Each number is 128 + 32 x the weight over its row's rms, rounded and kept within 0 to 255. Layers, rows and columns count from 0. Numbers have three digits each. The size before them is the row's rms in percent of the matrix's.

# down: layer 3 MLP down (transposed), 6144x768, rms 0.033, rows 5036-5088, columns 640-767
# up: layer 3 MLP up, 6144x768, rms 0.0856, rows 5037-5088, columns 640-767
down5036 114:120119113178111157116152140161148132127096133133095108155131141140160148138105154106167044083137185155103170116126108198138142112142093159121140130120098081121133144173107146130095168105113155141108153103088108136124159100070110145154098168154122152186150128102156001159102162177156112096090132117125138092164120132094106165106048129095134188160112094087183168151096179052109166116089
up5037 097:106117072141173091146104096101082058104102107108084152204133158157128086127124204121064120116199106146165176125164165087112172155189125063148118130111146121119130170147074132123081144146165104127153170077088127092119168192102146188126132150128157113147103122204099171045093133115111128155095128148113160088133083150156229088178108082066150086128115109128107146152135113098147131139165
down5037 098:098130143171129149111121064096127189142152077125165092160065139128132166119144120129102077158161163150115086181187149163169106102090088165149144154125095133156192116113168106145151095132071079149048099133075139118121137131084140151141112189156144130084103062190150134234179136188192142137130107146102120204165104135126107120127180129133176134123144163130124150147059177189108101227105
up5038 103:098093176134093107112099177187162117134106112076147108077181166096134039156138140139149178110090177180104166171147205152111162170118114093123127167094090130134138122184145132084122078121116157144102150113139127128132112116143115161119134149139135156122162149196105154084142103096127117143161080082087063100085166132215123165141109098176123128115116115167146142170144182112153106126176
down5038 107:154122127107039111162113046094051158132100141142164086127161149084139158147105125121139071148132162139140125113202148046098095096126173151083130120106123192121123186121127105166114173122150072119161195124074135097181136091095081086126134174148191091069170113118209136132083141123079126178184135141174113113159125092104108138165139144142084090103095153118125150056173182175075082116212
up5039 106:128194141118103100142103163124127088136118112133165122137204100118073071086147137076140136158091144132139104195052109063134140107138137132138121072208176136129145129091100129165161151142160133162118185135138173121146149162138145122094107175163112187128157125226124125163131160101084129166110142101139157129112158175095165069082102117157135169143119152190141104080106132126135109209173
down5039 109:085067176150095122087096105151154131142151139090097156101125145119093100114162156077113167080087112102133134122107175150148159118046138132091155113117097160093115103118118094121072119083164137196088102131093107157147135104105158121126134098075159197085153137110125085206139120135080127058122104089115100223089167158135108141065083146082084173155109141160171095087109146085139156111112
up5040 100:196130162132072178127076115152093138101140123138119082130127146139136166144082098134173119125132082194138111109104113099144064132181132151080104191134132152090186136119086132159112115187133118117160136142126158070170157074180086160147162202158116161041188090128180162133131076093146128120079142080168167090135143099111163129169142080153152135087171118092134186121128152097146105150157
down5040 099:131134083124126136134191126130120112096093209149125182155139121096131086137127161141125151148109161184165153087142171072136193157134112092157156083137146148112067140141129109138158109106135086171156117097146096163135109096132143157123112121103131102097146041124131083143106102138109072086133170182110137143113224106096116085102133105087089141183075157110071102156121120143125144163112
up5041 103:064196151180120071124142129140152152174105141114160150130099154115143071138105149135121120095170166173040131145131179178156130103150124137132134117147112111103033073111128099118128171080159102093111124121175044144151123100120151118110114142079178161083094136171103080114138128133109126151189097107143130204151154093080179130164096156106164078119179138162117072153142122165132156136175
down5041 095:087128159113125112166048116146094111157143151083093099070141135085166093087104134159159107144178071095112098141109084175182149119166146180127166071117081073090099093114075179156075063164128094135093132097131088144180133132104083120198088082081105110070114080154157082162141073112117191099084125096059145079187154066113104200121128122114189139155141147128139125143196153127164091082157
up5042 096:128120127153136150166121115130083150164123120095151111103116080167106116124156125126131124154110126122118093215122128133126128107117073159128116157094098096136153108082138106030170118156097115170086144092074127100163113118150135112157130158150111111137120115106176148133130113158122097174164155122106062120115103155069166115102152141171152108107098145157086066089139087110129158142094
down5042 093:109111175133219124122088077132111102134205148116055121099164164135067161119123084233120092061148150115132122102143090170198166130146162138117102135144138121099175103111170124178126175097152154100128160121167117098110140130186186116128116091110139121149155079144164057123143114100105121134094158073098147083157101100119095115129128137162176187099122105147089101122139156070080141104140
up5043 100:123151156121154153152131151121131083185182099142180110135178104095150130130122128200166122154035110107177131159134175097076128083164080158144098114106077129116092142114136134153142151156155100062117129099121093131131107117139127102146090105145161125115096107146097022224163141136168118174115050104130139111175188146167091118125168124146107102156175108114167132086137093121149141102120
down5043 094:139074120171060116084122070140166138129167118132113115115120132110095163120154113157104152203122149137152175104177164134162152104140098075205097147150144110139119107120157140082144107106167099124034124166100177127117133143133190102162133109176088155129138171095144166142124095132181186104083111097163089104089198116101171176100147157131101096119197157104098108084046142136116103192126
up5044 095:152145165055160148102091178117119164136153137159065174098093129125157100105110112164145089181130132116157099147118040125123139110115126199146147137158190100097056141053152142134109077088135144090163128156149061157108119140177130186124130118190134178091063061153073134183126120129186145133129093126141124094136177113139087119161174104137122107123128109151160165101105145167176186143071
down5044 093:197112059172155159140175108165148136130095152163175075167126158074134141131163142116148082121111129169118130155113092126102117172152151073135120139093115163143151140117144110149211130107100124134133125102063157132167149128136123179125096154106104079162138131149120149147123116155081145115137137102185140072112084181138150105139144102080187087179147108133107127151149168155112158047157
up5045 101:118137073087116197101112152120156156109150147190098133145128172178144144133133091082189084165113090099235116058154128112112145114195144171133107146068104123082162094150160105137112118145195111124161176124133136097080133160122078149121142129102048073099161154156091171126127110106092046113148091127109165122100163159145177079150104181167161097117102065096144080122165142137198147134131
down5045 093:138130119091133105105123139137147157116122169069084149175155111074094071128165131117152122104135123253106163154148096110144109124145096096164118124109135108126125115191093142096122130109077135123111112120095130098106103142076057095142113074164134131215134106175147096149140194166192112104160170123138100205119105079164144124148153139139127140118105144119172145128083118125125100150095
up5046 105:120116119166106137114105127122172130113146174113076139113139096107080124123117105119160144112122055165116079095114157148147112102172104087048101121091133152151121118149098139186145115160131145082101081133133128136150186151060138068068133145177138125083106121132088127111122129124145114146133081118068156101105129133041085116156135100113128072110154174128114145102010091095115187107165
down5046 103:135116125127066118129076157123117194159147064136168170131108050153120168142137147125159106127128126181116097110104210119119098126146120199140101187132176170116112143145142070127147151039144151101138172156049144149220131165088152144174166118044102158117157113129118111138141102122124113060090106099121155150153140079159154099148113092134129173086107098117130134049127201150153120081072
up5047 102:131090135144111115121168079173111092062096181120128144118111129127124112158039122140126110159142153105089087157077180155109151018160095103206137169120122174137128136162113161133095143166084094076118155133052207126128107107164102126092061102125203114165090113135156174132118125102119072147152136163154142187117129082142149140140092090096174103111174150126127126136151093161166118164160
down5047 098:117139159140107112082145097102162071113116180139070150116135098170105148106123125135171124135130124135106075113135095117166138194162133095142114114230095134105090150079101117097110172138115154128144070110143147101171120108118076132151162158115133144095100157159169098101140082058143110146100149107142099137142176061112126129100104158113075179124142118160145129115063145133152170130114
up5048 099:115192161109077174084152127115161141086159225073112136099142125106139135180151122137173167082100185110152114098146149182090137145089097163150158144157084131139121119135144158151127108101101126119113132156088089145091091100145101085110126139084122146143170113128112105186152086119129151152165136113097147110134214129120093125190163153145111134173139148147097046109093105108118116135122
down5048 095:134146144138114153152199127097153133158163145116192153122106173091190138135135051151172165149138203082056127198116125099123126138095152144130085120139120126127208105215125108154168168179099127153111144097156066159166114152097146143086101096098157136140148098129165108091095114141132128110170115141121109112110134101145116195093150103157095119064147133152128142123187155158145122166117
up5049 095:093151141079174086122155139082112124160121140097149086117082175113109115154117142171146105146197099136144118068149163103130207154116153134104143196088110115168099102097123169120101087121138135100117084181158091131164171162108174122124138156114095140133102168086131151061116188139163107151150103121107131148157157084175166135113103116136124083167168049154069126099140106061092110060119
down5049 096:120139109110156173125103129107090159101107122110129113159101096102070104123094080128138095189137127071129146115122104176112075113108049100092146107132153110178138179137159159113184121151141121156116106078109141065162085146125099105136150131126176140036096139105128087109193107174103116082126159142130198156154097079188120135107110127133076122127127111231126201128130107162160151160136
up5050 100:138070151107146152110116150120153154098112131050102109177181165148086129148154141157085105113124148167130073112111122139159160152167143115163091130115125139113087153167140129080126101132105133186123105098101089128128107116108144180140118117144111125093107151131105141117064126166114146177119158181095120092108083109095111122167149155159170149174204122173104173129124147084134103189110
down5050 097:097171146151101120112164166094154110108124159138103157133092136086159089155185148080063142073128120180145192139052067118154132181137159082147111154162141082133081070057140108139120143119137104068116117163154070150135124171119148127159133116089184111124128134119140135169123100148147082112220118212149046118119134156117155156152181103119098100096122137137128085092135148065134095120128
up5051 099:093106145128152114132190104090147086119093128143117140112172106107183160123150162157140134158099091146142078135102187093100170122099095220151151128151141158233146120192131098145129129103145145109104104108164075206149104102162201135150114117171108128131064155129175131110154095172108120107121153119119167106160138028106149100130057089096156109056110171092117090177122047133192125077126
down5051 099:096122122075182171101168112139083130114108124192093140092127122097061152092133095151129110180068104134100144091105131092142129194172190165135090198088127127093130116067092089128181116135169143146209152168139145164156213084113129122109161151128130139130110128151128102168140092169112141167137145162147141076173126108187148195144083120080114119107021137089152123099134137156136130142079
up5052 103:102162107155093118155120058078074134112152120146062109170097108157156102145099113142118138164150127124100186109108121175142115092087093124120169156133114125131142075143095086064045112104116114156170107102151149174133122104134049188088166123119116068121084151105155105095098115114148045060149116136185172146177092111154098049112146137161125117087119107163148135162062135103134128136092
down5052 100:111138116127115107092069089132130105166106160120127183129064101113146155104124094140128119116159162165206130137121076125106218152057102151053168146161166167124133132124143159171147109112106173148122117105117078128122154153103069163131171145186109135121114134128171164106150164093108106145140140139138148109111075150085121122065181096116112122115134096112158142147093073099119094084090
up5053 094:108135080161164148167141078123141101148145113163139149162097143078094110149149134116152110128110097193176198103140105198189088157158139117177100104184095132109096157079143105171087117145130113110139093147108168138113167107130134147080155184102111121135156140120126137167158175072105109158124138114122162113120048109154090171126098131156179124133145142139169112090148098071113113174085
down5053 096:142086107219145166146119130114083095161157153070193196158146068068149139168106120079130143150138113113096107109103126041121100135128111094096080174120145158143091077115093096106175078150170165155153138138141131078152077129151135060131109128165126188156113103124106120098105135133155122123102094118132174171064086130150153129145153100069098129116078083118119125063156161135176132122187
up5054 097:150059120134140140153133099081121109110109107099129124151127187122110149144131144155104125134115108115111169154187118128142139117163108206109142162104180133172118126122156114112161090145166206100177151140143080157126059103150153120119137129140091134102165101135121154156149149131166053170168127144141083116150158137120117120152173119114157122084127137112175116155121138132151066095126
down5054 100:166108110126132127100161136141152143083112156187093158128083164076133135069192111122110067179155092105128194147072146106114115181087167154134240144134161129073179115111117115157158077099130118086129150090162164151177174126105130128114157145104114107131112165093101165129095160118106133066143142118139102120156143160133183109137165185171131147133052116128199082126108105148129157128121
up5055 100:111081113112198115122107082149111114139069089129199097119144143140096160096068047073133089140133145117089156134147091204179127138148122105119107137115133106160168120122111108145162158139127124101118131158164154144122093161135129098103083099140077198182201195150077102117128159108118188126134162080127074119180049116107133111109102075103135151157138165173088155151129121142207165104135
down5055 105:135133071130151103123099131109151073164134091191072111155102067102155150178178117075111132086104145157105151138041128117124155184136093175107125181139122107167110084103092151105121091082074102134104136155170133189181101184134138161105159155225149125159097180132157083137125085115094123126125158189119093094121104099180152095127095133087089116163145130102136132104130146139176117093150
up5056 089:139181141162091069139163182087102104100126154098116117081120177107085187093125174192114139087149115120152092149104085101148153099110090122083099114087144115131115148139123107082069127169148087135160093128124151120151118115131150105131168121129093122136090125142119203110120152103212173200126109090131140141127194087161110119082114087099133147051120100128120121067098177152142212097136
down5056 085:162109109157063122126154088090167118165071150180163101130121078137134111172186131130121135126085165128104115114124100119084121124192175119123170137142140133143173158070112100144132071157146108075175146145135154115164127169107103132161130132160111136168093145174108118137108112126134138095113143156161069136156107094209104125168131113105133135161141069168070120070215135141137108073057
up5057 105:137130113112114186157142105132131131144181095124186078106120106105127129129112103130153128139169093153153065134118115180083086121144093122109107108109131122081186114200133099134067098140143162162130110107134108107143160125196159067159184177120149125099167089138160161139090170158123087179126144117115139084132177124166137173149177210140105127127099168163133174116110067111103110149082
down5057 107:117135177188118102184144103174140136092107180105105128116056127116166134141144137172121188108153149170074135101086108110128098168110182168119107139106163133130152132182086122111146164180118085180153141096203089097110135111129112137102147170113114110158156138127117185094145115092131147143109136119108103165072112149103112162048058090088173127147107080122155151147145128123065198158131
up5058 106:121176092090095118165067135072099081119095099106086157110104131127143142150168091167105125109167122097177076104126073104095133137162116103154163122110164110121104140172125214144144068097086086092149129167169148137140130172152160120047181087088103186161102140115117117099167150170062097120113128124141114119170130205113160104133139122075152156117133133128144067110145141113063137092079
down5058 106:112111126136133111095112147143150177131125117145120180174154074075068135141171136127064115074127159160137154101138116132132184164118151195103157088128100137104104151115116106135159110116120169158119165195064083059142161144123125148169129094154119154102123165093140085110113180139069115145126164086126133116133045090125148154142147102152091133115141090100111073171120104190135122077115
up5059 103:131080131153127183076120125149128172112123133125095116154192125125132162158120145077099136158093096113085085081120120160114098127124153118123108148129025145130117072131126162130132056157102160166161091142110134147136127140173092120102103170163207204087139119088151117135106150148094117082174178117119070130105108085110070154115124147117128092111126131101135082086129106172107113151115
down5059 108:127160125134130118148124105171070128122119072118092138091134124142169138157082160153090132164124077076088156062148164096046129139128118128131107111092164087141207109177078139090151111118188147124164141091201168151186064097086072142097108144145087096134133196143182098131153170105201141213114153114115140091139105133116166135072141171174173092120121168166166162122132109137120213097184
up5060 086:098152170114139077153202100086143197147148137159130104182130136208084157141147161121158201107113173077137155140127099117137168139112082128157144087162130109150073159169127127129156127117174093166138100129107092160135165144106133166121167166172152102105149207116111176129073159135102135113096125145145162093101128131103136104109133081085156079090141106148125163143125101145129154117136
down5060 088:116141122090148129168139165129184083115105108106184111070108162153164103096143146134080120163124080150127140162159168131122140092156116072145015124121127139121167119105138110155129127127096120118134157163160090110124099088165142093181118102152115124145172126109178147104094128122126184146120161112054113094156136081125103096090179095155098146118110119147167155201109128125100137157163
up5061 100:098092166131121116151114104160087108146130104121088159132194129102085138111128096219124122158095132126097111135116135088174194096110091119115142171108133107114136156134127090098127073129151121122131149158137174142128147126110152170059111152095210113143111134062090113151166142120098120183126148134134125098131101125114129125114128126169089123149126131164116113158150085073114106153192
down5061 098:204132096116131166128175138086100144106117172088129144124124127128079063151162174171098175116135109113135118157171181179068123164160147131140180118139155110200095149098190169129189147125152096142163106129155154081079146159151217176126113183120133150181153105196157109132110113154156168105152150088168104128119125148160122175159098134113200095149103068125128128057071136066117161119107
up5062 102:163057173116125115100107127118139165099138201115119141126085103130077084166145128105148169105146097100144191174072108156133200083154191071186114086115109144113109132089089157134114161135165134160182133087131129109088153073181081099127151123155141135092155151155121133087126176167091159093164117103138128128108126158129103135102178127151122153118092141186130110095136150126110137123169
down5062 103:148161062173128206126129127140158184181132117127075138147141121151055163153136145118106123097089135129152101147124113118125165055159151104166064104175098159169138078085101098115198128172080095103101158149145176109126102181156109125118237095162184133197067099140154132153113065124065109104141096074143130115113110176089117140151166139141119114094143148105135105174094090110147089066122
up5063 103:151106144152162121117111040178155117142160132083134101156151078114087123157133160136080130137073120104134115123075062127149039104118053125155129152091132143105125112181103110119173107148117092120143171152122153136145140138103130149177099122153174172142147116103120121132149117179116121190110139114123104155182135192104131098106216121082136172122133179127159088122114116160094120096100
down5063 105:068082143107156095172152096109157139132154147066138188123127115099079043147127038092145149084053109148061215066138143089144194182118175135133164174129109160174131108111167086111162151106116087146136075161171108122140159131084156101138125116082097158168151135093088133118161150103120141173093103096217126145172160123138148072145166131135095109172141091119125141110148058153115075136124
up5064 107:084139086141141140137136131126064177122174158106063113083154125136108143162130120153133116127133128115156137159095159097148131106137141177112148103109077164102134126112192133169149135164151105137115134136138132075195108101077095146155200089126098175140135073083038133127097125132121133179109089114082123096093076126098129142153167173083152152076172153187115168092052136177151160190231
down5064 103:067161095100021147113115120100173150149134147134159097127108102126037159154079152141124095073128129078129115177113127154112140158170152156094113166133097176129073105097116116134112110088130133221107090109123096147142092129155129146120065153166131170075103129096168114096122147123130115092099140117076140135117154147125099079150117172044126132146090098093149169148202135118184152080165
up5065 101:118140102076128190097164087097162176131091178056146091148129142144137101131132107147076172145155152067102178093124148156075153135079129125138104107070122156169129165182115133134144103150120101113159176091102085148140174160129108155091090114161121122135198146117084173138093154106109133175197100164143118115139139129155112107087131208110113150129129055136070093116092133160173114123133
down5065 096:131104088154084137105163150185145138159087106119119149170134191129145145099124185127090122102165180131076115164076063144116136126112103144151105101098124146109099150129165126129129109161228118102101099118111132144144141115159123146137133120139146182086106126079105182137101084162147215122140128092130175155136087107194109160121071159171140125125156132134094172170098161131122097115104
up5066 116:151096121123112149093150117156130144132117133095065192177125139136111159077112066128103111115146125129130121133095107106161141074100122128066120165171072129111085166111103148135140130076098119109157122081157138098145145114139138108123097115110109109183113184128143138143105183105124182153101108126154094128141080133113131153121134163158156112103111137094054165140085077148155133211118
down5066 112:154130103181054100159098124140095115134059151129169147088124135144144136145148134127147141141146136177136098186157099087166102129088139113115097216136204208110087140107075085109129127112130175147101060159105171120125135080119086183117169069107151128181149110124104108181108129138111178138113141088099113161166110079071092145114150145114116161113116115121109126193071217186143144078123
up5067 101:158120151098106114130125075177145186100137116180129125097101106093145141140116108124085081147198127139134136139135156150100132131107119072169112095154166126108157147134138145137093115160112170131122108185196089209152163124152162114135124137062115147153119144120116191109152149138158122095147096096125130108111117080160160124110106156106075167143152188098075087107142105098117140150147
down5067 099:151142143111081167134103159122179125176075097137160133113137151096213127124187125122135110131082160144085136135147118131145144128153101159151096169133150130124061162079095206113104149180175213169087176125094133130113122121136137104175138154163114142136196137172172139120107117131083091133117088103180144084124110109159098136137141048092156158144155055164088124173109125111125083108182
up5068 097:153127150139133111114144162135113143164124167090122158119160149095105160158126105036113137130191104056117093102101142118170153150153159099094097161092116112102115116094120150123150173134176173152138143125152175088121099146138126136144117085099134073052198164151135147225120115140076094144092158121122105112169165087129075091079141141144108166101145119158102150177109130152128134175185
down5068 099:123158132154152137117111105152102107083103122096164117119122078127130139171125196073102101088062174157086130129103111180121135161139173137107205110088036101188125103091090118130090128112101124097066141118089116146131107090125171110138140121134154093115140106071134187170117156156144152144136069160112144096113143166150115118097139114129122144061144087095088147137177142202127160149107
up5069 091:152089101109130147069082103133098074119144112109117128091138149097087137136158156115199139144140162102122121110143103171153144116137106118219157131137118122123064129070106074116128072183151163133083097137155076084101165172133164146099113110127069130172078106154147167158096131194149152154161197120169146069116098112167136124077066163080129150100153153108115155166146144117106113146099
down5069 091:128123119092086094085111129148096121123172162143153123166126127100131136169135089107142173186144130128110087182159103151063104077130150099100129075153085128133144069132209136077126093127150147124180165167077092153148110110215174066082096126148147130106129145120173136107120144121186123144107088159129161147172142106112156161121139088129162078145146066118163123168115111151144147114102
up5070 099:083090144183084199152095093112154119110111100094089189138190106154175108130122131144103124175101164108114108148149109127139154122110172102177121122156211137182115139089111074114149127153124109161166068106051114116189106123109129151116084188133142111148130117119120086121109142155138036106091105148157155078193077105111133159149107132187151132095127138131174167090151156167120183125139
down5070 096:142141159160089149125156159135174146146092166184175188183076146142117087135086163233127131096110115149189078102076092135126158147124109111139132135127125184153122163077112040138203129093167185157115104100090225164112135140103132126105143054149147127131132117075094118168071073111140140127076091092159135156139118174188077127173048131103179102134135130145126083093092144140121068170193
up5071 097:164156086117082091168144106109231116135117077130151149160087108188097143161125158179181141134143068104124131067144094158097134121131121056125104121139147121106118164167136198143171149089087119151167213124174155124148132140093098173165164195132109159149120134126091146132109230075183152119112101181145126099086157118087131136131129130150151100159152114159060154121113124154125148106129
down5071 098:101122085114148121064167151171150161092135172139134115182082089121049156105151087114100089090182153160094150131154128162192110176137133169124142111140140129162210096186115163159147134161136081104094133073088099136116116133088162094089153154120220120148194164130098105077100099188114162161129223116100128164099109082148169163102098197113063153049141125164166108125156100113156119124089
up5072 100:120137139142095144165137140148087128107169121169178141137131154142171110153096114111098158150086123163142099164117170180137075134145153089114090163123114095122132135160094071154108120071113129124095091110110113180153075170109119102182097116149121128104100184147104134062160188122085152064158155058160090154099065087124141133094137129133136092123137148111082125166051101173113135124167
down5072 099:136139126122162123136137169136178137103148132170073100112178139137143123167159096144094057103069161038092104113138153152149215092085110171150154147158125152116107156104131137148130094144126158094120118123135144180049095167060096120092089147116131119181153154164136048114109116122197145087132155148084111092123095152134137086136106153088131075092105108181104153060112112073064128117167
up5073 103:127068111160108128105111098098122125133153156173119073129154124196151158083150108177051169114135202140167195105120097121122173134110143085118105100175117168094104135097192077156142100087134109111072175145142122137172065059150132115111123154079073105165157164150078124150151165127130154097098122143129145164166161098127105165094142117139122084117118138120152104170151107141146149152077
down5073 099:158120122092177132069206137126104091151142144130124079141154085122114064139118159101088130071100180112112133073073073076166145120116133171162050096152115089142148179186049117144152108112146112096152126138161085087126140128096133142140058160156133168119108131106162093152113162119071143146125115177147140106092171151124068138162112107188151174117149119112112149130180120133149096142099
up5074 085:150143135107157116137139118085123130136129125157159096126139102143123171146153099112143135139019134139138132150131078129134101159208123153133097161147113124101078108142093117068191143116085107092162104112130153142149142158145056160147092127179105152135119123102120181167102134114130137062175163125062119108137087086149140158159093107168083159169138118140131162147165135101072076076111
down5074 087:128112136099076139072162142122124157149219161127143161107120140108076123167075115174108110101109079124109137120135140181126098142112076165152122142170123183141150141139130181131119130181136077123101063111109078143126119098167167157092060113195151099092090088111122183145114126131129173091090080154114123103122184123142120170124159092104113117066102097202133102132128135122180091123084
up5075 102:123173170146104115111136158102171135120134140101143135116141136129087068109100122109209093115058153158163117136126114123112144100103085146058099111121112176165121146159104093138123063110103179094111110140102085164196097124158116132136087143146162167101169130138050089098148142080118137148122140150108131129146137166153140074167107102139136054089136109147131092148178155172133187126072
down5075 100:111149138151078086134056165123117140156119129092136126077164139157150102129111197107094140084126132149144090138133118121154136117114145130114099154139155115107141126101133094146109184136188165114138155130187123086118064162040162139166113145127110097194090079153087121084183205140106121157131092080116088173108133146132134124135089144144142131106110098171135096107096120054142115141147
up5076 098:073160105125181117137186155121140134150191150073109107149072155186138124157126095118144120141135131167123123170125127136104171104167156118122200154093102118121183112135150141166105199177161115132116137107102142027127127160126108121071128128140072150112154128113113185169077157128139175164184096043126080103148112100081169165153056124174163120132142141173095118117134115159117115081139
down5076 097:155100151153116121112157109132107072103052081166126113101185146096141149155120148093115141131162119165095181108145118115120148099120130080148115138162124155144111116140118190115106088128103125162168110124132102145120103099122134136199148106169144126164145118110121046110145128135098160097093086104096143189140113118165156100157119120130116086086095130163152132141151169139116140106107
up5077 104:166175102084115116105102104114179122132147160104101139083135094111119122089110142164136067130158083139121115108161117198202110055114136092152178121056085091153134113159150127192164116162165122109137116099110148142149077104108169139117139114165132132132140148088135165126141169145137138127160150126128133155137169168053130104124153182070130105123089111143091097135108095147142116163127
down5077 104:086099181115159142103090102185159155149130124107117093082074155083131104100122114168155130165132116107098126077124146121099188128103155147115203208148119083158120169110120143157125087120104124148138088173081176088159175154156141142145142098121126128110155108086111132117140126152097122165128079139134116168112147120099092153111099126152088145141123108158175145127150075155169072147128
up5078 085:116093125095161121125170095157112160114144154162192126085163162089160102123158113138077149126138133130129065120186126140107164150181177159147182165124139189167076100091137120158141140121243150172132117162140076095095077064116149101110096085076110173135090136083143196114139088144124128127094185138126098159125107149090142098165108162119141145079139144120084093116060154138107126114131
down5078 086:158112118094131142045121216160139090108110164132123120154100108149152075078109097123091126140086134104167148136143142173173098131194075157145140095164135118188144170098136076139128109146101137121126154147168120086094093152110054110079058085121134129109113164127137157171133128129121137083077117117093172180169077131144096149121103121120152146175090159127107066113111117104063110051066
up5079 101:120176126184147069126145149124134100099141119117129132094138107158102081153096138127105152100096125136100152137119088140135136116097110136142103219124077109147131129074139141162121188137171117098141127188101145121120102109118146118095157117146168166107104108177099092116161140118138078089152138177088084146153172124127070129169159074132109122126115106134124079118131049065142143109185
down5079 096:106121136160099176108124165149158075153130184189172129117137163122112053078094106146134117094122131121111200140094092137125106112183073132086163162093134121135088089093148102079124152125128094084102093176188129141166194141108107174143081144108136101120149128057174152141157112141117093191132125090137115146136136170166163181154148101106157172150110114117081141073096095141072141159074
up5080 096:081115096162155113102091144109094159116214086118127093115201150106173208186155149114114098124177134136151060142128125116117152056080156098118096086205143099116102119110113117146134089095061209085125138116131121125073146119109129130105130134116136143140147113133110101153091115122130103125116145154131109167080134054134128096228099174139165122138146086137139102130131204120092045156156
down5080 094:069081182137098175117112155122114079124133080104131163177116140157129124127143136120123138124062099123128114166136134124103088182164147153124093124109089125096120142150148106110100071109127173077116150074149166196169120120089170101150128117177098178172138161134110106122138136217112154149099030162072113086114175127132128086093127100217139150169134144157102179063121139159175185125093
up5081 098:112078167098123125044110114072132172110115063183158103158117176100104096105125132124177172165180174108120144115180121134135085113091089105131180152142140131117119146119132129114103121136105134140066119124063170087102143169113082131114144177092113076161117121137148119090110160138095119109140142132138182108181118087200161141055138068136106210139136105129123129159133132063143193061134
down5081 103:129126129093093109133100161097125085137145148129132178118151135138097130120161162136155137155155098157119134136125141145048090131132095142139127143130125111110094090148181120153159104074127086174151075089157116090146103149192151142174100189106054165145111147039141085161159180171087116138107140142170114118100136106136155144147110099165139131129089110129215120085113094090112125165053
up5082 098:175150099140143148112137101187122159125167080094112123156076189135241151094129110123161141070135155148117088134154102157129148111132137184102178141092156125105066141155161141155084136124104166113089096121061120095158146101126129125153144077121142126125106071154105195084140191144152143146165092139123117121096153186103086130111105133098135089158082108157106127092091165151061141138136
down5082 100:142082146159140101165100092100108134124137195156098142186145158104104161162128165139129185117129158091114153146174125121110123164138127131155090095136153193180126194137116081145118134128136166116132215123112183083062084162127082152114145148113180121099105115092179181152139111115155101141092175121158125143156137117087137166163124119158127145116147180148119090115109136169161199145102
up5083 094:112137136151116151110087103116159117113086198102191043151129113146100088157128185160142094160113204059125115107099145147110092099127165071103153125124167228124166140098113154167169146081155129110097098176103155138082155173091144140075077084154194109155124109126158138131156118136137136115096155199180107119156128132121119148114155163177159151103170095167129119158106161164114091112192
down5083 094:071157096095107130083127111132126116142122133064126143220114104120206130144138090152109175105108125108108181115111148049139098145107109112109144126149083100089131089120127102136137114149141160166104158205155092131060155070122138089129165124150110162132125134069143152129076147128095163071099190129123151169159112155134158081111173079141111148176076107138180119220128098113097169120100
up5084 094:133117121117158147062115121124130173115110151145065112122132103158186103182094110165135092095159117109098159083144139182098098083088165070137081119188111101134131184144113098113089093121119139095066146124174092204146122142140103128150123115121097102161121083129114106105117132180131183104088176142133137197138153089119152070133097152101125190122091118162155149066171076075132146097157
down5084 096:121131125103162111152146082148118173150094191123167135162160193080136095125165139126140136140196129101143167099168090099114089125131128143154184164087106146155129122106125176066111126131203198107099108075134122084120136086109089069056108107105100114134083136104089169173104176143057188091165118113138159110104082128136138170206154101136121125103119107114166092102104170163103108190151
up5085 091:107178138138110128118065159123097092186186111152126078132150090074178105107188133131116093169058092171100138117135114147142119136107094153175172093080090071142138142060093107103106140144105078127150126069120120114170141117156113110108200132129147126163125110112217177133132133110137157135113116152123151185140103186093153178081043132109160123094109155124112162128064151177142127141177
down5085 097:148138149168092101187110182110106138112128116134066180174099097119100156134119098172161105147163108140086130075184142091115130164111119118100060099156166179108072054139127092160122105146121144106125118101141115072104132121179123147168123103138158117125114068099109147095142122159167117133086141110104145114175109137090066083169164106147132083118158081106117072157134091134106140160065
up5086 102:080114202129072092161176150126101130134106177100125152135152120090170154149181175123128140133111118083109083207068100102117129095137132076102109139148165127151111187188129140115113127123141143100151064119064167114168149055159108180137056161100097119167116147173155099114090121148127066123129100080092145133141133133079159163121142121083109168124120123122103105093100127107122102138111
down5086 100:111144148120140106158124085081158123130158182174064123163097136130177159130134124205121110081151178127131140141131109140117088139107145177173111100095064089154128108134145133134225162127140133113076129164112166133078095115167116127162071167106119183100127085140139146145180185153126130074149112147180167091145110074129121121161110124115117101132113100110106172087128086122092100136131
up5087 095:160111151156123080075188096135100153132115128124192099131095115079162171080065178151115124053149149145149086152145132117111093143169136092220147116105181103141169125122139136116096148140098168098156113142168177117165162147131157063150150142176122110128151157217128090129099136094134080135160076085106112123107131082174138198150129102158139119108089145097144096144139165103066088114138
down5087 096:126104123123143157119058134192136096173121185178078119065184130068177130084119138147139113097131121109102185108084129135155101099058108103113127132156165144089147115076155064085127106093073152092114180080139104128135057140142148102123165125132142110100135154172149134120137179143152179117079047134147143133127098149102157087173033133134182078129122144146128171176150131137123164105108
up5088 096:139098086080127116097136126120141107185092124077142163101050132090130112139105086132156095109143143118165129144170136128165118099114136086131144114118126161133144161144132130152148142117074154142114069115151147181197142165154145071098127150205124140163146138082106146117123185141145102061077121130147171136082169100166218107115074214110175137089085109124103152111115137110099098124114
down5088 098:083107101161100093156100113110074150146130122132122163120165085127165138111137164101119118155116173106108118141121103166075160072100153104123179156100121137123154157149132148177145135169133149137118119128144161108163114137150149116153088108158128160147135089157087074095107118138153136103118114174134082131152133057145153179103135108126108079122085112136164089118127169120148097192103